config.toml
positions = "rope"
attn_scale = 0.248
bias = "none"
tie_word_embeddings = false
init_std_qkv = 0.0866
init_std_up = 0.0866
lr_mult_up = 0.832
beta1 = 0.9
beta2 = 0.98
max_grad_norm = 0.5
max_seq_len = 1024
max_steps = 3332
Each number is 128 + 32 x the weight over the matrix's rms, rounded and kept within 0 to 255. Layers, rows and columns count from 0. Numbers have three digits each.

# layer 7 attention key, 64x64, rms 0.305, rows 21-63, columns 0-63
109093094100149160129107157120101152152133093112065113114089138146103101191146125166185120165096089134128126129077147138115156180076144093081122140130125124168126158166136120093146093117143097
098116102146104154166103113075100121087132125090109167199082158126085095126167127143155076120119137166112136155091097122142164120063165081093073109167135146097083140117139124124173112060170148
135197178116154157151163077201123150155195103077179065086159112160136172130146145136106128141144174067169102074192042137087040104130096194121088124150112107116149090103104100145094173143102150
097103168110159129164166133067153099127082124081097106153089172144153114095106170132168120082055209184099136173117152170143161142099186119126121099150158151147095110179171067132136137118100138
112122189119127162158249104084119147063163121085137085066123112093102184144149112109127113186129169179153114099099145147113075144144121032092073112139116108175166113156182067159069045106164206
191126095081121134152026100069141105181108158060102130132074097136080090108108139144142138098152024119100105155095104174155182127117161082074163102109109079097160178118193079168117117096081114
143102136106139152087101148123195122115125155151129127087154062157096134114103068115116130172112083157101143087112133134137153128212115121086113084132088097113144142079097173137137080157124192
105136134121137062112113127014189131107093172074123095124090117103177159107170116160147140112083176176117105136121144147134145105131132056152156091135116161112061136155126103102143084105100172
112097183169113157151206138141143092084095137091081191152084123094099171079124134081123114131143172159096149127108138135173109138139121042118099182136111147131086117136127120156112080145180144
164133101156101131079144137178095181100148137169193147125171146135105106113122143139113122078132046121153142135160119116153125117154096171147144160111150104071115140102124149109098156147075128
099117186122156130148128138100157136137108120070107111124047098137143134113120129143123161101111184143124132143066223139125160080096169071145088076161128155120158115160132096128111083093131126
128123122130125135126130125138117128133133132124121131131128127122124127124133122126124125124128122122126127127122130130131126128133121127124128131121130128131137135126119130128127121131129131
146123134110138115120133164117148137113125111127142103127135131140125143135132155158117106132121133156139157123142124146130129125104172127143125110146113107101100114138147118112139143133114103
128121107139122139116128113136102122139133132119119144134125143111137124114134110128118126126131119114120126113114129124137125132135108124116122138115127127132140140117114130131129110131136137
135122119113129120112118144118124136129126121113138120135135132131139136130127131123114113121128133128136141129132118142148118128111146131127124122137119115114122116130120133141136136132127123
117140113159142164144150090155099094141125155144106137118123146112132125104130092135126140141137118108102104116098135105111139142155083117098115145100126137144157145125127112118120098122142157
087150145106144117151128100138127128120117120123109141135118141153140106098108124113146175141129110113116122125139099070125131152117110121110133129118125140154149151134115130160129106131125132
150122092172145109108105092121080182129105063104145153143171146117118096114108168108180095098151177154082127167198109163127168142169111088106175150130108165158143140159132170103112076157140067
132164065192175138165222128124043138172108185187102084201131184171155129158115074157099158199162159074154143122096082103118201068230170099116102149041106087121131099090078178135050101106123184
133134133117134122126126146113152136113124113130144113117133123142136139135120141135126126130128140141135136132136129131127121127119150137133123116143126115111116115143135126127132143123118120
127129125137126128128130121129120125131129133125126135132129133121127121124128125131128130129130128125126119124125128128130132128129118125128129133125125128127128131123127130126129122126131127
117133135135129130139129101134125115140130132132115140122121123122134123130127115111147151132137134116122110134126142116116131130145102129125131138118135140151143134123128129134121116120141140
131119103143132149122134102144105105145139138125116144119138144121159119108134113120111128126142119114114123121100130116131130139150093124107109147106126132132152144114109122131132105131140148
124144137126130113142120140125131150114114124124126137146113129126107123134119131131144150130118130129116119128150126123123130121123139127137143122139139127141120144126139139122125130126120121
134142121183158151142151112141102113136118148128123132115137139113129107116108133139124123134139128132083098117103158122105150140159094113104125132106112140143151146141133107103121103135103126
088139157144136106142149125086129184110089090117176092093082130162106117152056144093186155121123152184075141156170101098116143099143152127099185118128083117165124126129128116179088114127143097
115121203079082124153096123170125084179128160051044135132148103148111133091101128058029188148130087082121086064144133090020181150102174136136148154100156151133134135156107156165078129149144147
113076111160079114120116096136104043152171056136177142151140086119060189126155138164071124132177244167156140104152139141129190102113157135134135166133176133098150096220140200192181052125107129
136202150076142077124096111125170190113148070127134083151146188160113117160044108182099173147052187082134121121178092049108134172128150117111072096132142066082077114143108149111125083163049104
086091113121101091106164115105114153090223079128145144142069129142177142129171153134088161093063156094255208102098165110186069156141114138151121070111150089103178135146089130121074170049102141
158123130051156153064120114061131093120111161120097161073146080066084102106125160159146186166112091111130192117118084140095149043191146130185102165162129144092093066146128134190230249219086153
186137153137043054158121180148068123077136149185025144117159159167111052066084090122145118100081144162144188178159150141144181102108134126095140102082121113126191154069161122140164194181070178
099191181145140115126118124100102115127092181123092148154140113100140081197204142129089054166149222084080118156066122216045144131159095143139119109132058183088096095210141104043086120086145088
156181178156151102155151214084053138108212105090197061188127039106236180144110122056127153102116050118127097169102142126228139096108145147155108149116157148085082182200075074163138063135076161
016180149082206109217127092136129182111098131118157199201143114042138099104122113131125137118075112099099201078163097141111149164095131096169168129155074088087132209156167220050159162123107140
087118042176127166199193160130090056120131119152090154167213113109162099207034152154149111161155118153055103076131167114053153100041115154183130095144113135125163163173176186155117110103130151
063135104115063091119188146100139161108072139142059182174139080093143127035104167112136136085134172065152185173162158119102068014170163155107067109133111161121080162150166072137129038145119166
098061150127180087068116123189181146129092122200171103178182154184149122059094168195059135188255065141117112080184056090170057072104155175109132079161150129217146156118134108121115145075090107
147078192103137122155128144158150099065172198113185119160166127172065120202132105177152099138146154136091162157056087097101137052055158161115117109119059092216162151161091074141171126101101121
040026069175097148138106120147145169081102131026183104161108125151065153153083121048061157078113118081110192147097086084044100118197123142130119146128146125105159229063101116129163153174141128
047224090144096199132080150071148112070116097124154068118051193118143080152137146118106112119181178132143119105127130150155071086110146129206100048216136105113107166045141200144111070158176214
153142175068090122204208074177155079105131122082128109126152208094116135171192163130087098102222078150180127163148120128142143143151194106154116181185131057187086125129174078048163110190073123
123091090020117117103132072094134121052189122118087157097109157100135126087165165161127129082127026172099140144072052160113124099183092105087180119135084088156148125177067155144071099118151192